Part of a small language model's weights: a variant of Muon for these matrices.
Each number is 128 + 32 x the weight over its row's rms, rounded and kept within 0 to 255. Layers, rows and columns count from 0. Numbers have three digits each. The size before them is the row's rms in percent of the matrix's.

# q: layer 2 attention query, 64x64, rms 0.21, rows 42-63, columns 0-63
# k: layer 2 attention key, 64x64, rms 0.205, rows 42-63, columns 0-63
# v: layer 2 attention value, 64x64, rms 0.128, rows 32-56, columns 0-63
# o: layer 2 attention output (transposed), 64x64, rms 0.108, rows 32-55, columns 0-63
q42 092:140077135143156142119145129072088121118031137122084128120074086139082126096126125168135164136098106178120177159165146179170090120106168141148147072169132126163150130154114139112162157138131050
k42 145:144131170160152077123090146061076127138075148107155134104088132132096157081142159205117080070072094138094114110117135139185141110046114130167134129146145165135120122181148136127147134091109102
q43 100:110179094091114071105114200081106133134103136114164187110083135109096144132123074133167093099091151119065117064071138169172165145171152152128147130124129151091133095197118151144103131131109127
k43 104:057146147086186122118152129102127127105181151081145126163077169105109164065126088126134150153128161150076129106130117112070114165125075124085098141118147115122135104165153143098200095182176152
q44 111:095208186140136097142161160082111141180113101160173127130136180074150105144137157085134095084086086178118114130163137176135068136152158157123125139101093157157147094078134120140160145080163108
k44 115:097107168139174130132179143178129164119160135145139139140155141097166110123088089102109168079099080119118153140169168103121059151188083106109130188124147113128119104149061045105124079106144135
q45 089:185122119173128126156106075162138170094121166152112146114100119129087121105107143110094169131103092130064146128120076132171102149201208142152106159092093061124160103149104157099105143088118176
k45 100:196074148161154153247134128141112102130158118161109117183102145129110112116133137108145160128134092123123155160094096104129135116189131104108086109123041093119113121092113127081149139137194121
q46 111:134163120125190057105126144078087091119151134103123185130169097157144121149137144095158152123160162118141116157134147139067115125159113119077105153113184135077164081167185146137197180160124164
k46 103:198160079117144113072133192097110156189151090099105169099151073143153170141113158076165142096135131153102143126083106141123132172131089147133117138121150174087125061138175135129173157105130172
q47 112:158127127116150063093167135155111158127106145139098072185161080114131082121130107126084146103087146148186117145165146190150103163082112114162179128088134183110150068120152168158163139156176151
k47 116:139124140145133159089106158132085179075127182163153157116146080081102108108148144189112181146118079102126148107176101174141128135096081096138197113130174145105118126080198092173140133112148159
q48 084:148112123122147064107138113139160044131123128114116106116100159140097150106122112159128129096208089162157152149177157078137160067124117109088168167129126111151179162049122117086098140137135069
k48 080:095146129107105186158155205146153152131120098077113165080144133094137110137123196092105145092101141098107117155124075232092098144149107156162128124099099148090118121132133178137142111103088176
q49 072:079096110088161029127068102162139132113126151121109130148155154148141117150097138123127125060149105141105161144174175064122103089140107133117135143140123170167200136087199140131143096114125085
k49 080:203191130197140105134199139121057178131162101150103094138117090121157148147107146136173130127145111134143127114129121106187141122087120132150138202133117090159158174175114076144106130177133127
q50 098:118178055102149126088132099143112107112094102172112146146159112104149126127087156121176168152132081177139159114133153163107133140153162212169155133158070137185129149111124126138095119079093050
k50 086:136141062191118140143207163159161134100196084157071069143154126107184124120122105147128189108093131150103165126100074113183129104153134156142137113138152077144109161116075130124129118161128133
q51 079:106105163095127049141118120126133084078103111128113104046102108178158154113151170165086076077183148145102137194133114093163122126105116059154143141173138148124157136136108125131124149180140091
k51 082:088171079128118095183101129102090154103090094095134085138095128169072097109111197197174110068129109161079099155160170111147123111113116117166123175118130164158136126135176160147131134093084127
q52 089:156149151104178098108080156100146144175085143149089056106128080134149165115130139114106115137160149162102107176163147156210102121075097126137109142069170122085120080130102173118157172176136134
k52 083:144170090116166098160106125135101100152087145075138193135138125142135102155142093188140069093171053122103130098157132132143119150086116104116078106157083160095079107138139150157106169072069100
q53 077:136071107107193112126079137078183094186107162130130077108134102169123164091093138166091126118148121126085123152126107140196157120149091138167157134106147114127140104163129108193070161177144077
k53 067:124196162169091096132098139111072162132120162159128155164106141149057147087146173208103099144162098178146104112119147102148096129118119180157191158142088177116145107122095091124117134090150103
q54 105:149124027150107146120100107136130143115146146063157098091084145168103081137131122116129204126157100165122079142136153133082128130131107130161112018135128079140132130194130136124148127163124131
k54 098:139117141152082189163139147085136121104179110141087145150112164108064126131161151152089187130098075104071162118107078110147102112163086113094128113152134134106188192135129090060125180144127129
q55 082:203154092161092177132102109111135179095130091121142174123171104160149143127108127114102123083090124131104113091132104125122155189130160134133096090098077103113092176138122138112113079030118191
k55 083:093103132141095113154107205089094083099041096134132125164129132101125154132193137165155160123110108108146132121157125129124134104111118124062141205108151150120058133098122066061145105116118142
q56 092:136169227141155141172080189087163115151098120189163085089125150157085099081146098163151080113137110151134062148148124140147152094091151172099132156096158129133103144159096137144133102127138102
k56 083:130090133119162124130141121107113105138085060168149128148144059111132103119174110103125091078145244108137092126111138117126095082087153142165106163163134138112069123108096127113136097047117120
q57 095:185153141140136129138132144097094122137108148126096097131190155072131174133086136132145106107153076200092180150171131144198090140157144103073170167108109074165108111096141160143133153148070096
k57 101:150142176140140119125141154179121085085104145074113174095103128149126112123152133110138189140215100060134102101136146126093144158185151082130086173108057096137116107116075070108115128151133114
q58 147:102110120106155087142104113119112132117103137157119106122146122142113125048130121141147105025105078173110080139103163118149088135083165150141096130183185183157110136158158103153138152049143168
k58 103:092056090138119159122149163138135147078120092223155119135203120122117160120133110119111091151099124170173120116147113175166086129116117160153106120140152146096080171094155116145050100119172111
q59 080:186081159159117180180150112071158150167051121134087099125126129160165098157134178150095079130158141070155142158135156112154181146170120159112138147105133138121166126139111087080089133137176163
k59 091:109095183162135154100157082107132118127123113127104165156122071202180116084065096110157161133192152118162121146120179060110171130153056132083115091111137161108127117161131113129153115160152133
q60 112:107110136157177139131175118138170122076153123171129133176154140078107125204076147123116152169155149181109075081161131161122121169119130209131125169188117131152101140127117144146048122126103118
k60 117:144134113149210164155178121111124130127154138117129113162145127060125143162136112112081184100093124121131127067117160136111125098137138163119152186148135096112078101134081119157085212198108079
q61 120:136151091096117116096118079074158109123141154104117179100119155151170092130166103083159176163192143121147089125169096146089187167149126156101165184161134148123162165136190152132163121185142095
k61 114:146133047149091078073152122018166155172149159120112127113123101123176142134094168136133151082110128126159122114072138118175187180115120141142117191150134126147123158143154145156155139157137142
q62 111:145179100111084104127144084145143123092115151127137123167126113124121108139141124136140153066047083142209093148112173097158194136149130096127134123138081162152037126180116107119149085082119133
k62 112:087138107070087097116224120103129141080120118137184117130153135102076108137108106089136129136131088158160116104117114085154124124099133135166162105179153155076141148070150098060081106164177121
q63 075:086182131127143145124123078178131084103072188133148186083114103145147063109104125159132070163160123114143111098128130140100078120087158119091113053105096090146129160070161169111095133118122131
k63 081:183110180143115129141169129127179131123132164103157087136092154090114175098101197142150068081095187144119179173077122142153095081121144129122163152180142081119183094122142129144107151149090111
v32 107:174085069163146097106125085139136110172099101132171113115098145073158150129192167157117183037104140102107172189098127152119167126062101122150172117132130148131100094104103130132149099128113144
o32 108:164171118170155112102127091210088091159115105106095111162090131181078200138159101202134128086109147137129119164095181158136157117083105142148156172122159190143120105145140106164133121117139139
v33 101:125133130192161128171127131105121116157132123150181132159106129171089097124156077156151170161175130159112134084112103143117142112205135164160044128077150114194163129105111111126140112104208150
o33 104:130162155132125124082151124104143105091093101131096193137183134080114112103160129135072128172095193088120140063135136126159074144106124038098164129092110118159138100060117155106128084115142131
v34 094:111161185121130164183064140133151134126186099207128124145104115170117114096155143142124176107145124171080134114136100170120061165124144072122095168089142126093049158156129131137088133120156108
o34 091:145176124102112160107109166123086133140114104137106144152113120148147080144135178161122100107146167086118087024139190128106151089040136132118167117136117055126087144093124171163088114116129114
v35 099:104136067093127148184094096139183098175074143129125108134116127127125080160151156117164157142139108119143141117130171083067130111175116108127184118100097083095103095111078150117180077082192101
o35 106:104119088144177151084113073147163150106125168146055142179131111085113147126116051080126128186116127186142136141115173125094127120162118138098151093115095103129143160150111097137178053163161162
v36 100:108152088097108094140047192128143223080109154107108098101162124157161106125087100097157082141086137108070097162116191153159137120196136128114126126102132083130140140145102133139110124162109130
o36 099:161101099116114086118101097097146117071104122146126113139121153101169104159094140103137162127134091185085164110171123176160136156165177092121168078066105097113165166113090167130086215152117113
v37 081:118170131124124173126137139147114118076117151186089179174137093215093184149100051147157137125134082143130100169154151123117133170171151125135099090111150169129141213127126155136176134111128135
o37 073:093148155098069108111121142083153097103112093160182133146121154109097074103124147097156201161143118088149113097156128134118114111080078099092149152196080114079146148108083143074079087101140124
v38 093:106166130162139159136149135178146160147103158130145117104136123193139082156179152177108179105157177141187091171141155124094110121135064121153102089081087123186091161185119075140102113138163133
o38 092:078122093154143127077139100155165083213147131091119150176149116150067059132144098131115123197137138136117120121116174129109056119171097101109111134083148097172176137141113162160082117125132156
v39 073:142153119194100137151141138108134061090183141073104147147108154078115127101111115132124117098186082171135115059108152190149107119093108065129121151147166158086159162163150117152122170129159075
o39 079:136100165159076098175106137134131113129136199126095110096133152110119135149125194163165104078068179083119173064117162087089115195104124158155101158154132130155077166105165131129126105140137161
v40 091:133116167174113145120118098110064139147094161146128124063053059171199129149078089094096136098133184125146093116142161087111147102091182124152110102140113097139131079098122155108121111171122142
o40 089:135135126128110071083107160152110099116114133135114144152102088102151095107126052128154120122146126133180057125141138144163080124131139118120096147071121190120177083069184187085125188144159164
v41 090:117111092166084179143140153115111129184145057127117120158133124098101119112073135127166109088076167063146173148048155109099146103114127120132215127107150130121113118144074123111158140092098172
o41 092:088118079123155102067135125150082140121175101131099066132167130111080186173089119165117194122199112145144136141132108132129128191099147162162128103144164159172120150187175115142162105126092129
v42 088:160153169106163152093160130206104116126144133132140147110149129114163192110144075176134107145144056066129136116084124114126143162126068046111115152140140168144142118105130131162121216152124147
o42 080:148123203098109145177156163140148118147171143095165138095147153118127165104113185123174169134125146057150118149087112118095154053141081162110143195180151110101142124181140173142169137134116145
v43 094:126113132192108123122154094146137147197077194141135147111169142158175149170136105105081117131104096091122105135093146127131117098164122129066121107086073062075080123165095170097152173115146105
o43 089:170173126062118108068191179165186160112106171156100122126143144095147149117127104119208128149124148153142127206114129145085145147139116070092140111098098145140135124132164136156145095198129151
v44 093:092139113024147139153093092124188156164138144111109045144127110113170167114114154116134109130062158106109155160148184116117177166114110122136174164136156129156167061119103124128119163151143116
o44 094:117092098130188153134097111088112142086182162096100159162106087147110165154136092118137140110148066167174172149134155132141152048159132138160193100117171095086146159170138120131151199134125132
v45 094:125076160123158156133166095163122136130155075174102156201177093147068150121118082112147140134185154171112192122129085095102138100131102140134072120124190109080069117098119107125098103108124104
o45 100:132144104050154129144125114134113101114109075141171164095123117125131143125112179094079106118225158095172057093126081108098129082066118099114143104163134134089127115117127139087126079084121098
v46 073:090098061155121100153103123121070120137113199147189176099136175110113155104181115128113127157154103193033140079171145115095110162104135141097130160127142152140131179151140127167123127106124102
o46 072:206140143141081104145136147105121128113067168140141177154102159130158120079131147151112084096058187119066089097072147121088112081115149086110189125168091146146111133126109095151152142112158133
v47 099:093181154135058114071111110098100069090095124143121110084138113139074132116149133163146140153162141110127077079163093133163152112107077142098141151153123103091154127168124129099133123035115196
o47 096:108123164150106133109077134114143197186083152138173129136118142086154143093147138154156150140107122142130086094082083083183135161151122147117069088097130076152127081138178052157105118129185123
v48 082:136133125144143079135147137145135069101128173153131102080139182063112077089178152081125110144144122138157055147134120159182119169155161124189095110133165122082167085083157140139116108130079172
o48 080:161143112200087186138107101130134135172105129125095140140118113074120108127150124081151119128072087169103138189150113105153155151105186109135100146173164097070127058110127167101116063141112084
v49 094:160134132207094160193130181078125111051099106166161076140115113153112136153221153138074126125110170132099132168077122137141084130131123165128104122154117112114142104126151115095128066125141135
o49 095:111211106160127133068112117145105109149098084133109094148179094167135123131099137184118147113091114129104102111199132131127184204144148107091169147087138086143133108098128167115106093098192091
v50 097:106150116104128097188113102113101105122152106146157121164155118170084115153128081022048108090122113155189129133145136107148143176105109156149129085124131152165125132080122136132113105133213092
o50 101:157124083127141091113110165094111129123155116135118119106126128143113070126117079041142072096166106069196176122111161161111111138111157069142119162141146110140118149063109101088134061072143147
v51 088:146083189085132109108091118176121107128135091088099151154101117156106047063115085152162160147190112088121123068111142139128142073171159085073157124177135110117117084144125114144101110131103149
o51 083:138108204111122140188130053163132159092161125152162137164109153055190150190143128113096135143130167144132122148128117100133109106115153202101076132125081114142119077155169123155114121157096163
v52 095:118070063167094168118146164195079116112151120123095076082181107097122126102091061143196141123153161116094110157127161104114146129155086133136100088105168146111132123076109107105140076148108103
o52 090:110082071145096166134106034153163094125126108121108136123139143071134173128053161098136193138153123114115063123119090143096091121113138138089135089150180133159154092127134132078156086152162108
v53 097:172172123157102156078119128129159177114114172122098127130172137160096165100144154154146112140127141151076108094151079193204140097116169172182144143123117108094107118165148140177148063086097168
o53 095:139187105128091142115139138126172123146079109139157167107112166145103133108163180155114123074097136199111099095147085137198132160112126126098120087106081148090096113120124098199085171179182135
v54 095:114058145110134173159121124170150160160148145109145189107134154099122195109115150147153144128043159071141122112089113143140168148131159163084182177111141124102108080167071106114138171145092143
o54 091:118160161098114172103166149116126139128169149088131090156130093147137200148131177158130176135191137123133124189114098109114173105130183128093165117141127165131163120201176074168152163175086126
v55 096:082130082136136107096107190119163166150096134123125127123067139123042111106150107124126131163101151106130140152159158060155113109168111201171117147139139154098074169116149197123132143089105183
o55 097:073133085143157067102134124110094156114079110166130107154108155088117049120130145113089159161170152174139128149154097114195166147132144081145141079160160126148141116062086092167110148171095149
v56 084:133074129163152163155181178112153187101161079112151169117141126091113116133113086127103139117158139184157151128066068151136079106140135185137062133159107134131112174126113107124142139188174077